Weights of a small transformer language model: width 256.
Each number is 128 + 32 x the weight over its row's rms, rounded and kept within 0 to 255. Layers, rows and columns count from 0. Numbers have three digits each. The size before them is the row's rms in percent of the matrix's.

# layer 10 MLP up, 1024x256, rms 0.14, rows 238-292, columns 0-127
101:146180121181170090129152131149135133060163147166153129097163165118150137145129122174125121197183073095131151063121117130147100063117088128150186128081123117089120091101087079060126144128155134129170111164134097139137163136148175183110155098146160131127130168170086132068075146158097084131164158133155108195142092105137130147153101179117156153098148124149157168161186153143111085114132
082:149038135164121103087187102190093173122163228092132137137107147153105124156121110096181130143141151122126129116072115117129119067132187117134073128136072127109092099144101187145092122125091118163158195128207113131166096145131124109072065149146149129142149181133160120175142167150120091105115108117132150131098143159087129157116093125120121155078159144132127114071162123145202110123116
103:087094136108137160127123095160099137123129174131085133102162129148080134066177130161080138158148086101099137109158131134160125121141138162150164127138177140137158119085126115152140190114108139050113132116111057135142128156113144067081139142139111171098079179109150127081145125139163213146151118169101158084053161159071148111128091095081124066164071046092144140126120099084121174071100
110:181125095104070094111098084153061094095118091185076107169116120162043132130126162112134137076131167182149145129140147163142188097146102125068160172109161130035143134132160107165129126081068123144141140103087152122129149113109099106133077169101113111127113103129143086110130121114110095110093140100129090138162175183139131116077104131132058056121102121152101152197137075194088180176133
106:093105131072213175149144136154153093157168120134098087141102104114069120094093176170115122050066100138085152121103126154131141148144185170116173107117189108111081133146120116127121108136125165159070153075115108121106187163098130155143123142094140187142187148126113075127101115087119111130085107120127150116119148079171133166162153081103103137105167110091104118133141205091129114094135
103:092137045181184191124119171064111116109111150104107103148065166168186110125147117168168172152128090192186095147127179161145127131147138157139169138106155158125074134171085142186137129107120146097120177109091135112096112117155162193111130036143099111169156121065077112146071135093139118158116126105084117119131095108122106115160134110172136095101117168156102125148158130126128104156114
107:099080163127201161000085166131100130124131151085066116084140155166139144116154129098139185120121113143140065093094117085131102058118109131131135085122098098170136197123167123140130140093127164094039076114205122142118169116133123152115200173111189115130153115102112111096112170086127122146135157066115132140101115136129156144156153128183178084120074125083115163089140085106172140153177
105:109092129163122117123094133095100140112229129114137108081173059160138090100087057126167117118104105155103164110130131088141167100170070108105115063165209150158145142139136142159064107192116126099067154114164176132065078118144092113141103146167130145137124131190138195123111124142082128104107101173139135142116108115076118157140081147126142157102101109136144108177158072202163156092172
105:182155171128129164146132139122148089144158098218145144116123167122089137102136095104121102099149134145150112115048147117110109159149047159169116138133078137106131152199124096194147167120115145094118135156095136115099084132142166142152113097163156138043133041146077141153096142146125112162116190156095101136092150124169146126084171096068145163096112109142121172121142043143078100169128
117:051083145105167143117127142128110147144106137139049141140077104182048126168145090157132081167104152135117107125134084164097093112110119133153048159107111137099117136114074131157110121082189152145161109125151157126200182038140174134149112136071113152110183069153100151155117110182099180126135141120186138125148122145119118169126130119135098117105174098094189183142141094143132119162130
084:072152135164135118123137140095158086135125059091139122163143086160122097152143118142102174146152055101116124079109198089126154189164103133072080177149098093118116093134082115119158116188135116132124160114156100124125164087170122143214155165115127127119153111089103148117175109159106133116073125134139105093152150195134180132075191089136202123126127144085121145165146155118080086200089
081:062121121136146093203072108122101119177131133101100150123166099150191131112121132177099195149137105152159075162119132081174090145089136130097119141138119051162073191168131208127127115233144108123155137133131103112080157081101150074144115129124136190134112060146115131091077177125109109177132145128076126093053131097154108076149089022084129105126139151172101130119120184106168117129138
102:115104178126117170141118116098095144115207167122140089127122123158170117137087120074149112096116120105116163190134076161164110173090068162104104111113178131119111153147136166138067154132090147113113137122180076117096089112143124125171117170150157096130114187126121128152123099151140148119105156100097117127174124071089134132129070113112148119129134155175079099107137125104032081109100
098:089130159126161138090140139175098041164123067123115147117144110096166164089168169172116168126162146124136157127151114088072076164043127157154180146146093135137175145135100104140142152154113079099117137184147124115110087155144061126059095134132203097062147126149180193133213114101112130186124181183119152141099135165122104166105159102149103166097165079099120158171139055144104167163137
105:123155091091176133114162147151123127131141128128119086135074150128210098179116171060153112088099124156108154058103125090103082133155105133049120129182107172151103124103102156155172137146133123158180164166153149129104142168100139078108094091099154151121147153124189093154159142120147164164079151123129085130126155136152128077141171155119109112073136087136123145138114078135100222103176
097:142110162140126087133160114132107182095183133111170178138142136143117174089170053040111119124095141129124119151154154167116169111096215098123151094167200088119152161107135123208108120101119129120111126180129152117093142160108120131081084100116118140114132067135119137187146138147165105120152095139126121182105076135147190138150165106100139087149119113117117142140144137122143141069101
113:123086160134094141175077088095087172112099195098139113102075089138141128125107134157156094120124133165152171153133119096082148142140090113133146095127156136103144139070138139098059149108129123158128112133159139103178109133118145127149062193173156143113173100123143150100089066187091130183125186159089125163080085104129179134118149149153160151118037121145112086141159090155166169150057
110:107080117112120101110103118158150133092149170085171151129147148166107153092132120187129112085081181117153095122170145127126145143027146075069074142108117153154139115111120087186089082098124125188151130134084106093118141068119117143101185118077147139145080082149103095136178127121080136108089181129153134096080111154161128116149192141108120112113185141154173164109134077112123084117118
105:157091083128149137125110083189094158116148152111111176074159130213043109064109141124152146160138115194135048115092146146134139146088110130047087182111133080102141106152183132168110111120120127108146160118112150120091164114116123147151110115153075150161107150183165104162147111136051102114141113089180132106163138129151132152111159076124172115121123118132132146141126128166086171136124
108:129161114140106129084227121096130091125120196100124143117118147123155134085106101091159196128120106148099116101109113152148161125110122150108116155140110132154142126135116088095109119122078088172146131051092122113086109121109149114160225094079120114110143087138146145171193169051152183084141142161109121126120085106152167143127120069088197101095115111182132106134173132159120098149126
106:110114169127083167142097165079121149146129111199114081149149115096158100095155091200119111090102135110142078162126112123125078169173165100101137120172166091152087114121092054098102176103080119155155070130181124118139113127167074131113078156124135168117175101158117084096121128133074093087107150129165164115142169145108155140139145136151124161092134126158085182134100086128127147183044
100:175160064099099135132131153109081134129105116090095090128133147134083171111163185192044192093136103108120149072119169098142152160185142109145132185150097068123129105113120131083122151087169132148136108118152136171075091163122142145141104146192076151186107095144144161112113048064103121123089151125143154172137168132129140132151097138187068127112121114158131134160119142142125184162133
106:136097070123118179098170116144113121151133171148129099158198123112117124155160168150137181095155116114075099093137149109160097188134119105080152140093133090076098138114062088117170082088169126157150170082147106125115101085162124113155090156183105139148039113138120089106148143148110103072137109087099166104157134145120099107166173102185121102157195108111127148115048141096132117115193
098:106156121115144096147105102091133141139066156131120192153139119140117159140127125131179125123130070102110088133142119176137129169127087156072122157157142095075133178119107159151140198114176189134171156105104135098084099114138095129150105183150130121215121171110130177123181183151057113157145133124197118102169157135095129136132081119125169171142107189080067159140085176109119136161083
100:131103166136130186101105066143176148065202153123095099114053137122109161057091089154137098133163151123165173129112127159046116088119122154131129163107137164097081112098128113149112150139122144165175165099192050076133175067106179160149157112213157093171086122141094100155128117134112150111155098096122126152144123158141094151114086130147130171115159095113100112145114146062149158162109
102:085097113173092034100138144113147110151185137134117095154128130165106174159178084100168073119154138064127125126129137102122106183110176176147164129096164094142133132123159090118140161145162150151165113110130128176154097142162094113044104128166088218160147199152080089106158125126203148116141163161094146126099103093123084072142172123137109185110055185106107130153136126151151115105113
096:116134129119105135074151175186117122128151069160138073128125063145098169147169098108173143121126102141117123097115168073129129095135084167106098150084164160125077112106059092151153126104126139111163164136147133114085114114107157151120093109143150068146055164076124137172117080119104119157123089112144092092101154095204132141135122155093111170118093116173099138107115103148168085130187
101:092140063075157124088136138086091135131120160143169145090158140127123125162192106147140114160131130184163255103098178118082130073065126081106111127158142172146113172133058169137096084116154130076129141169118137158130133149124059091088126152126143180128064120092158158107151072147102131142145169125184098142130174138092158108140122172144138123165151183084126150110192186111120104131135
103:149130090118155136191107106160109136088118114123116133151145128136097140121059153170134161196142122159121128111136157112124107129131100140112118157081100123145136113077120092180125129126164112137084080115224137144166131031187098134138114116131159168124157094121142049135147125196132094171082132090108140192113106131157162121106160143203212152102158166145139122112144151166127127088076
101:042166135125114146181173102153117108074149113145104125115163155140131133141132118181133126119105102121110151148144136165115134151114117104138117111101142135120176090127134177112174093117168151100071133135121113091141112149145091148119158148139094142121147129144105165128119149148172085133143207121199171147128090157135080158109146148123049117098181043089115087064149117165131119121130
106:117111126160138151100146191144137134162155108143106145188072143152146126088071095096160042129122202121199042159150146180085107154157137154097161157113104113186115168157106160146126112134185144134166117115119097139117140125146189182104123076115083147127138137092130090125112097132058189168126103123100123102102131139116145130157143198114128187020110095098096134163155181107083096121132
104:134156142108134151096123135137120148161138139149092110058127103063141104133113129151109148125156151154126156172108168122122148129132027101070111168168108110091098169148224108116123174132157124123094181107076147121125172153127134165142161144083093107145123128077165081095074107125136122087150114139112224160099129099193116091129102146136119131173111149123135137087184117121110123143140
111:196114129108117116144145127183078123104162080158083135114103160130155117151049164154137174155129129118141107126163140128199150142148076162180111150149122128137105087147143079122137123099104152113093095087138161127118177129156123145121128181210174120121138112080161147114119162105175146102097115133120100145099103151194122121103125107174068109091083147124121157151187174238170133111153
100:167112173115107095150131140132150118046146135139185112139141141118121157092122112161115134117125094116071124091086107123134076074135192096161106102153037108129112163094077161172127190119123154089190161155118168107089126125068110137124151114153094132171130115094095152137124108128144081160113142169135074183108104157131110120083150092154129142184135104142141102167143138114102150064150
102:111093122131092136073165205128116132144124072141172170086150130129069090112069123156160127149074102105167139120101097180194124109148109142106178164131163146159096144121107107139093109108127106133115090105108103094115143118120125163091130140120100151181086130118084166071111128135033158172080171187149114078149129149145152099124128094159096106115086098085090098154147074089051113144122
110:130103203074126156193132148094127135111156204090120099100106152123120088170123102126133092090134144107126151182097208073072109149094080106126134173160137163062189085115138120125102123188135155182132129124140147184060172087119162108162176142196080126138131137110109123084114162090125162178104106100137110162162160163113102119165114138119145089151123212146116173138164135089109106158141
107:154071049142131141156131121115104157126158132118092125129096069137149117150131104192096148123126129124156136143138115063159160111157110089167108120141124144170112148106094161126117072135128114145153161114095169184145126154104075128151083165154144122069066164159107118134147136105172133151125159135143123045095130143120089123039118108145116126172120106117068110184142107185080136035166
100:121147107190139119082121108096055125106107114143123138138095123114130135096101134137091114166136156158158126082131122112111120162107074128124139134153097166097161167084075073166131176155129139158103124124159111116145147185162178104078189097142087125137158141104193132204121144121091153180066164130163170142128077104177175137040147118178146149112154089116118110079167169133183129171135
104:167122125145100127102120149100103078144140159096143125112197048182142179072113103108136113089136138154105148115129118153173127112175124091143105180133135155164109144119147155095102100046137148049101115144153199149058139129143140127116099130112141125158163122125110131127136120030115167159154085151135087140145109112126138092145130134108103127130062134199145110138147139189190093011091
097:096117112118132111070127138136127119113149161187104163125164080120057113062117151166153133105132138143180086069086158147123163119147101193043111132145125114133159132158126126102067134079128085117106135169136099080148128185194124183131156118119146147118134107109112109113112053105104037136100137147148168156087107103132151146121158120147128132129185166159108201112115137106117181153105
106:140158181167142102123096163101115140083155137114100112134142215130162157093095157102149116158124111165085097126102094138133111055118091144054154128172132127115132165145062091146142193128149144096177113131207144183103121139114184164137111110133148139137083151141104102122038134170142137181139097114082139131136120125147159190134104179059136147077108181085104161216136194153086129155180
103:142134149130093102079173144114104144159151130104123098097117127108117146087191154087124160095145103123146137102122169163170190155129108118145131130135212029160171096140097106146115147149127109108164108154060157115109092045127165136066157111082151121122123168170135139127101115116125140198098138120128114156113145136131150203125127112104110088122111129074073142095170086105042109200145
103:092069109147088150151183143134128249146151121133104163122098149081150117087166074137170131144103107214112160138108125140101189157167097169121093140144148057099125138123163091087104162152121160113168151112092156071104135153110108106079143159142127110120160046074103087098105146118136114117144159082129112135092050162154154222120131148063143120159097171163155112127126140114149133137145
102:104121199112128101111135121116178181107153102110152108104135073147098119154151142110162093105142084149086118133131208095095159156184147119167149160116124150112137103122098164156084125107084084144134144094120183127108089117140154153118192119190153157149146149084183081132142138140123102141125110085186090111107158121069160141115170160173141156172128123135107091197147124082135106177165
099:168124150105136124070173107168168168128159114097102136117111134122113105121111144102140095079101166056149103164115118195133113189129064178155069124130139104124162176102130098163117173134139123178084144116183171155063135109102121105138146117128130099071080097151172144138110148116089130085122162111082131086120164094150139068145108101088150155147087125084102053161126110120130107072181
083:115131133168163122126102109115099113136099155097143201064072068148110088132156124120098121170149106112144140111120080161096084180103093116143126182156180070049087111126123133133122173127184117187116178070081184066110126192089109102095133185190143120103137190160126056108127110118129148141139161123077151123138132137115135134110148110052079126112139108041146104188119117128105106103173
105:139167152122140121126148093126130124148127051126136126158107237130107077169134146120113178110131060129099126112081061168198166111141095159130088129139121115150096151114070162177125060173128158074135159082128150146098117120137149167135149113172187112079181133089101090175119131111134087088096163153090184098079130092139159108137088113057153135167163145139145107170074199189216122169145
099:086079124130146066085120055135101068113113128113121144130127142128176118123086130113130136150137116157132122101116110153153092066100194142114147138189135075137088091132062109099100153134094168165069133145130131154140127110102137088126126130160077138154179141169106168105099118158112174173130182183099124142069156157104117109169154161157127137138158139180143100184097078048115155107109
097:152139133161119141161090099140111107142145100118106124152083213121124137136141095083080137092113175168100203144090148118145143111141094074180142130113140149111125135146121101131130159171101081162096127140166147120071136140135165147179111105165131130092141142150139150113175157082153167104100186103096064120147128073096112153159155161110129141090178167149088195103084122129137127138097
103:132108189117105088105118119111130112078144134079086119131196170150097190167137139201165105098137058117122187097113182166151117099077044170114111167170083132128121142181108125219113141147162149107122126131123137134166144162138078159128137124119160113136164152101163085186122106108137110129151117167111147159145127098117169183155092147111064118192144130137142150087119135120167124090180
110:127116136150049140151173150113076149062184140163134197094165117107078100175089165127088112152122121197118098134147072127062141137187164180182142121170152128138137112137152173176089074156086151125141125193115116128132108149126141143122119117136091134158082187107111124121116107104181197122084121081150137121111139167139135077117111090107121119176118092083101071166117153098074119104114
101:118141095105104186137126118147108146105154137163145097163102108135093149134083079089096145118106095136145086085119193091096015136140113108124127099155132147105150163183155125166105129107144179152110121110106101148141160107108145115141150151106129125066139187080132092147144155118089148192121142158140156092152134143157130009103085121194153128097136095138165097124097131129153077097090
102:071157150145145114089139142134136121183181179190109089048170136095135174131070183074165151124086138098136100096095182109135137125099151162120118125138100103104108151092100094126133176068084156155154091094149137139150082137116086158131123100124110184146116103160121082103117125127067096127113038107123095159136130120119130136135075182110121096127126101097074127174182066123137101108190
101:153147079201103159126134145138135127163141107094059100062141129141165144142134165140086148139178079091158163115137131210157096156117126177125112098110116162142136099114139169101109117160222131091114131103142044175051110149112035133121133104168176127154094163159154122171079084101155101131141175159120098085116161117100124099076132126168148171097106107138157115144103178101110157106176
094:132150137136153088165085172119112170117128139167073085170081132114100081155071097210122031113132138098152097173174109150208149189160198150085192153143123147129097145124107070128116061130125147091174112085125141147144198149110124122113118122090180150156124127171121083130169134132109120111123108162118186125088182065111148142149188136159118111109186117144056154139104150161130165065108
# layer 10 MLP down (transposed), 1024x256, rms 0.143, rows 238-291, columns 0-127
101:114094132149139027128136123133154084106120179155166166129126112148164144142118124125120097082143196166141147132089138111171140109106190151168123132135125152165175102153148115102174166140200128154159111106189156093128158167144178129131118119172133168137103126149145145174143150124190141160123162146141155035047130145129172169177150099222159077109144119172111164097111158118116153152110
074:142155075198163082141116123115127107120137048161085138158127129139127086104120132123106175152123150080144139162160137134130107212141074113127141115080122094126178130139090192084121134120191122149114116131087135123117150144115155136157152125115117097049125165158145175142099041136205139134091116144135119117137067119182136134090160131152140112083109148125133106211131170094091099138141
103:073132141153187086168092123141114109145094109140112154126050164098138153156166140100131072142098105142102152094157220107189064104132102123118130152042137147129121116140191133139084104097093120090049089162152118104115121130120115142114110130166095106156132150112129140122112135105139089125162154112131180069106151135126116125098066064146155144117107110154143170106106083173137135193110
108:127164103143040092156104128090116118054147170096149119155110176171136091144108058144156104154181127115151103155142067112114106124124114147116168130133141074155112073133115076163133157131127094133142106160150122114133147115124155136140141093171126143128142126177092156086214084096098121151127160197147168108139178132143169173140133164094140066127136113162116114165147078108097157147143
103:108124127122183132078095079072172101126162118103126153114140164153108129116114131137186096086184118124118134176083137090137087120116071112094102087200140140106167132099165054085082147130126159123119111128156129147143087163095179112139115083167109138162114107115120106146119173121113115163129136165104113108199132085080118123131145060133122131149094119120085133151127120094136134139107
102:108115116160079030121081096192116117103119106182061132122115138051102068096067142120041103106231148150115116145110109117141130142171107072104103112145072134118104121114185137084132044131139092078148184136132134122155122127069127093134109191102112076149093142107082101083138093084152109082088130122177086166195112162173055148117117097132116087119133123108115153142107087169174135113161
102:198068058189088149132227118116160130102085087076134131130156143124138167108128181186086179124102092174101196167129122155068176110163144094118123137143117151157100109109189105125113117105113138101173139168141181100161171147129089093087114156098102117120139126138100133148101186138118091112119145157146134057167000204125132096167140139106133146116098122127188076092142087138095160136182
110:129090095119154102137129117131138133188170123160118120040211041149151108115171059139211168131148173143140111192175119108183104168052148104089079110120106166127150129120072130191114156141071124157112114189120070143088113124120166131132164113123109091074140081136144121122144145142069119128148089109134186170126150110117153174145123133127113154119111126175165200109137109112173117066145
098:076095122096127084082143175106143108136120137176177095070104157137144137106136138150108141183148120114154149141105106119173142099173124037070111122176156112157120100073156080087145099174142095111150136106079086096127154101063113119087113144094126081055163108125203128086118135131087166107138096081093144129105157102052093180131132161147125145117134155136142015131061144132154171126136
126:121124149118111143168084100098104177082160080157101119168112074140106105151132141156141079130141176138121116122091088147110141125121139103145031163076123145048157121174109110143146165130082142082181130116117166143159133056157180109099114176091113103143164137134140154141062140161105113168124140088129165107143120131138237158102079072141125100144134126087114136179110120079189155095150
094:090168137087163173148147098161111120094089140149180074084134123110135139125152163149092136143111149110110113119144131134107106113140123173159127086150072237112106160148108153135126105148107108137142157178158130162100098110092110150184125144097092131172053128103160111143121116152148145115149061082150124153071000154137203122064113088094110153136162112090155138127090065219146102101208
065:145131161180152093144182151128150143106099140161193179134134102129118134102084120162151104193153116105142148094127104128112162124145070169135083140117153141089152123129174169138125119151112133122084092145187071151153153155149156119127157123115086097128146144109148142111140060152163067105127140166138062125161116104122135073136141162088090134095080131129134168109154196109139105124145
107:127128106100151188053074159162174094152120122115149134124130171111128170102145094155202089103192124082186118134111129112115151082111112094169164157117100110136093136093135096084149071090150117127115182141143125140111142104142134121157093131119120052128184091158123136092081148145109143187136174126146122078163166112112203121123123124135104119133165101131114091139146080093145105149137
095:142174119133135192150174176139169119168111113096130146113101121133103079145135107113117066110106113170134154165157096088215057157155071121163062061160138053128120100111131101128113140101125129176153146063122164107158071113171150116150160138117087081175115125152149110121131171193120128056126114097128119082132117136125150086149105125131163108104178135171144134121138195112111128127106
110:093154147102115135134100123143124151186115112113114084148139150151132169184108138110088114105093166131104116144181092102169163147118120141132162098066110134120180184057133164071121104141068139151120058092173176115100074143170162097125154144146168110127140191111128203115164163138144081158100106159132122152099121120075120132125122190116116141119163063114043104151155100091089121167129
090:151132171137128060104170160144121133098086102078108090069086080163104085161115158125140198134166152121080131072112128051163126098160035137170143191117130166131093172167122082099150139138106175168117161108121136169128136091143141140117108137168151139097148118108112047095089144110118118131040153156190132137138085101147137129188119142178144088073133190123110149110070115143113103118142
111:130076170100144120146166169148076150127087119103160123095154121112141157173128164160116146186096114094084079055143106090140224108179112111150080074061141115114157142159132115161187027094089122131086164129078149150110201114133153147086068158082103109140119101138091160124123186126159123136171098106127078128142117111144097090151144103145135170131113114093160125153180146148174148117123
107:081175138096136167137116087153106173143105085171138102107091176130083138120148114057177143106136138129142102160134137187148165121161133080104168107071125115096163135104160121129166086237116131131079159159175081127057097106103151123109126135159077139155145127105065107151113135125119097134116196161104111133180181185168117081100162100131164134117084176114151149114180117161101162125101
104:056073149106150194137129099160127116120111093117139097139172093136182115139132092077157093130071147101132144179139093112125147129117146113125170165071177142134178062153183062110067152127118164106199150137121098098084124144112151137154156168124166121149134167182160152140121140180120124161096110173114096085163079074090134081139102111147115154024077118134151113138156143128141068123106
119:167103100172083200122065071129087159135106156085145100133110121113225130131089122176135106154127120141138163134106113181110047151160105133125142072136076142100149104149173106127116137148076087136122167163114049112109124193095120067159175182106124144162107139123090125112178156131159179108127184158081152131172139153119123130097135065131142145134062127156122131067139106114120170101150
099:122153097106100143143161103204118136109048109122202090150159122095094151125136085126102175088119114101106120096173111171121123127087128126111156133190119086127096138114102149111174169187135083149076108187115134081091063145115141112087124164092159159143109122121096161090120098191138109122129162140160126179151054116103085177100119134155096139129098138160126109085142068133086121113072
112:147175155148099121107123157114103121205085157095125116071072100187109118204126134101143168092102092161099149103163125146138126144095190137078158161169130119135062177079168194133115174119121166149108149167144150148062153123093135112213135151130114135179124130179095184177118096134111151192158120112200132097097091084179130151098118142123074116152059138127133115096103126128128082145156
108:163156081117116107193123173146070144183063113161172128121157098166078158143088096217164126110091108154129115087071155122153157093117175135104111145138090074098140202100114142141092104085179126138090089155179121075155154127149183104141167151149177130068083164051161091152115140145169131099158147133101134171138137105146104216072158136186041123118136131143141104073141150163147113086088
094:119121106152103109130185101202154111099135123171143137111083114121133132089052125079147128097075115159126103129090118119103181120121125128107111120142093121112133119132138085138105137143111157102029129072136157161160164171101122146062118132126095145138216137110088103107112080157153108114104144140140124152119115150131167106114148097088074113132089143134149116042108101146144160115219
105:111136124177122158136136112130132125128093155128142134073076083145140064131157151157051137156143122114152114096135080143144085187119118155173100197132115163098110139073169087124148101146119157088150164203095184151110108122149133151137171196160034165121115141127110152093203145169115117147133120128067124057097140108133129094181197051175157137136119124130090149130155146123110201131193
099:160082099115143098134158148103195060085102040115140123133136154124169163102105169069117162177188116132127098143122153153111159166116190056128099127126116138151109131138144128082142166148076102122144130170172142122183137151110157190140073143119163107107162129121145111121088119092156134156152114123179134090128147099133119150141112143083179163135184178180149143193121098090154135195155
098:087120145134107187141112082096139171119113107104137122141165077072118206159187147074143145133094113112087085127162080137146098154159101157130140159139181139150146186098098146171108153143134152132135087131151078134146150085138107122130096156177180127101148097132126164197137168134121101191121111116077115118125074142106161086111129137101147146143093159036115068154118143087115102182133
106:127112160110113218119139094123120111146163081122157167124091142116197100106071143148175094125101217097120135101179104105120185184137159171126098099092151119155081133078199089118151165138108145099109120210129177127064177111138231133135119115085122109126116181156154105184104132140145164173168138079114096135112146104156167106097114147086099150075083164154095075190161102153073162153157
110:135136112117152096128191107109111083101141138140118128113082142098200126108129162092094151125141137056138169113100139163144165163148156117164133156091067137110103066115102149131135131102104127123128119104076116122249119141131099085159075146158115080103155103111071090119178090126176117136188109112126142083125217130088193119102105116045117075118135208125140138134167145130142148129131
098:101144100065091184117063139081139102141154122130152148127120136140109089110122111139124082183078153125124126092128083165127149112098124166116210184129160099147147116132155098122112121183146164079099101120103130180129159149141069162108055136156108149156120145154144076160125181099130133202144119145183133118060151109108145126177135118176132177108105081095095148098138170076122132151132
109:170074158110125121148124147125166134149169111141172200147094160127167123107156103083160099167190110116128099116125125111180114127121162152130123128137143124089079107132153145092120088231138072142181158144112128148108164112115103098089185104187112064094157162138178170170147098119135119181128191162106101073105132134130104048158136131154083129125111092139162106160128132153116155147143
105:096107160136119142120183126130098131172081095162134101187159120051136060137088126094103125090162086106103116161078198123150151182095067131134101119112112109076165103128107084144082109149182119076114131089140148127123153126197083125091126159115136096132139121074066154150138140100118129133090161115156130135154153113133199149143112165119159096072169134115109123135195083140178176091134
108:119149143090118183129120125098089139122102113117181141101149129101180144086092161135173077096189134122145139123149129117128090154102083179121143129092131151089115146162083106090151107152189154132093082148132106140092111077189135120149079082118104106212142132153131121100147093168161088112120171139104134188129089140159087160117103136137096084207147082126165164074110128127203086172135
101:176149117082161122112096124114110130146123165141098166113184149152146107128132151123128142125089107137110214105120147104102105155143119099128087123116130084166130159158130116162120130172100098193184198108132126123103022158158157166129170040116094087122069092173106135108152161139146171120127115165104147113166174140131165153159154153077071133150141121108181134127123054114160140120116
106:158180148138129084148153116119124127068096062049119199186140096131163133092134088133124143103133102116110143164150085111122182138213110123138111129107133150136142163104133174126136094121120124118103100127101151107152149155097139141106106118124166057132076149093162068148103180139155107155110143096149110135111008110132114123152124129131151131136130129099087102124135140159141084118161
112:163106132109155087146125099141149137114103106108137097110092174140115230113126093082213119143097083056137083100184153108150081126158129147109169082110141169132124205105112094131069092119165097178221098177135110125116163135056111135096137161140146155152099109098088125109156101136117138152147132144089150138123162175145110095119133083100175166089121172118091158147103113096134147092137
098:085146103203099116106146095097146135107163223166102189119056086120151142092133158102103129150160113187152106133157125147130110161039123175131128152101182116158109082098134074098121135136169133097154098114144109122199110180155124083155148119051119134180148102104119118063106113127097181065166090116117168135113081145107227141124102129075123142149080121100094123105100138134103086111067
102:186147129147127069077149181161159118135104157153120121167105110059084197151176189104070142051139131137128106116110139135146145124154105110141164143133143127127126167107153148127132068154100158174188087097157165124145116101122125124099126131188120060121137085099042130100129154180106122112149085099138145044167115111108158106133116114136135158167122188139141158118127135166147181133150
100:170124163110099172164110163150117102116095068176157189127170177103060125107134139188127108181099068105147145121129179120088086156157135120124102111086125061104164163072120124130147104133143133176109110096111112132156128079132091171105153128116123110124104169109180153127069130188096142164205106121115112183174067141113129114072085065128156105132193149091181112146109091040144102163144
100:112096147155123124133120109124117120154148156167154072128082134107075118090144177120102099159139090142141160110140125151126192156183122159081074158118096103127135102120115187147125080104128103108119172120160140118137102167117101076197131105132128138211133121144152058088071077108163132103131014058133116072128068069121150135159105141122118080095136171125136121148120135154151171111184
107:140104113100197040139173132102124102156196136086161138115108057163147160083122123157121200099134159112134172251131127117085089128133164111151119167144058088154143116122138119173129125117102163108121156111137091106184154174110150139136148180141120115128127117143106118124143103079139088160123125171134135177164041071133160106128180081149113138128123151074171113133118090124150170042128
102:161155106080157171095126135114145178145084115133100129117124130094141135114112128094151144133128099123121156176104110120100169131154137112138116144090142146038153165103089097129097127140121093105076213106136148115116169169142098124158126118139144090134133136149124118179121113135129071156144092055097094043146110094099094134101083185112178119146135133159136151169106183131134145138193
100:193200157184146133058160138141114028128072107144180088068081161106074197129123148122141169064099111047137141094137138100106132144063127039139118151127151112134076142170137158157117130126155122155136102144101160155140108118108174153147150126091103152136141136182139126091095150121094119118115060156136150150114143118104116089124094109133162135136188073170073106153128116111061149092102
104:104186159173119135138169132137175143157131138125177131080139154107088089136113160189088141119177090136094122195078146111118132105151106133159081167184142125103145075122125115196205175122159127188135160092172133139129072119090118079156154120157112200155095131151132099090141127086103156100137170116130193080147105134162110084098129127186150132082164085152156149111137103152166143097085
102:090131157160143160123141095100121097106085129073089136139148130129126133128186205094115124179130113122087126095106094153144214125195142128170109090118091142138132114161098120145190139096162105109169148134153101138210145140166180134120082132107133080147189127114039130126074157171124086161186094125121154042085108177127080143091156134103150116107127170146117165097115155220127102128164
076:102159078152127050133110160099204085117121160178107199167076163198109141075107137155096204131184101107145103098162137134170142124149137144065175120148117146142157105146083107092079100139177168130142098183119104143111157168136101132128126114130158115114170131151119136084140117084104145118162127184127090107140142141143085111083102180130141088106083161147158119116137114096117159125146
107:112160147115144154162104096144156164073136125148127136142153169040178111119137157172126102131185097098171051170058161176162119123144126107118093151167173127114146132157108118196148105142127130084158168050083104127154129143115089122106138142127114104193146114168144100178135166162085112125124098135141128096182102134143152100107076148181163124124142131156105116158133132140165150161089
098:098203085112124154149113109164160092115162105143115094101128091089089113189125127106119081159148132073133076121184190221142082131109136101164174107109105106115127158199130156129104083091112107165125165146105139167110155101154092151117129139107085096149137155149103166123158075064091169133136122158149119096156120119138121067177137086151217146140179154117107142110087059079099167103112
094:145146090132106095119178123168159070068174163135119141154128106095108148119090167180141188107068119163148096163157150099109199111135151125149156115106140149161138061101134134136101143114123148072138143097055115078114167161121086146105093103121099108194140099076087100182123150154164136115098088135171140137126053127121167095108125158103117055112118136161134181126126112127048055127185
101:119154084204060191077107128111116191147162182166074121132074130132098201090173141128106161091201111138105148139146164139177180127179144122130156144129174174156117112115117092154183142106104149122110155141206154150123130141146120083145094149126170112099131147158157099154125132112110117101111122101115084111128164141120139131141149118136096125095143179185136164169135109116123143165108
106:144189114124084138159148180150118142121186101117141143145176149135123152184175154130105113091177155095123100171149050123142077094140143149116103070118135055161115161122185162149083072101182060175140156153083114127126100151160116126113157146106195083106144098123165170168081128119147162132119094092144128172091054120103115083136062077206163138136157098110109115200152132083149134115150
108:141128085143133125139079142216172153116072098157103143166109139101130121108105167085152130158128165111182073112158032156117181127154118084143147132112162145128110118127161103100117163152106139127083147123124090143160108068139154106147101136147090082193156112137123194107190196128122130148135067179125187074152055115097139143089137135120077113104156105109134132174115131119094145158115
100:122151113140179108136098165178123102115136102130132106122123135152194147092112095125101167204168149160142151118157087161148083090088105117121149125126123092158112134081154157162163113165143133114070124177069082137104113090145144120102152124128182062091185065105100215137146122056165145076143193127166139093094152186117104134112154100141145184085070142096144073104093141095094106112083
101:099129163055115123104151120099121132120134145178185152184106123170145126087141106109164118076080159202094105102120117033134151116142145092132133169143130115136140116153111117115127148072100148168150111141067175120177116080186201111131101139070093129118176059105108132096154170164084170105111069098121173157151076141187135141191129080081141092131160138172115128109161072106138078132086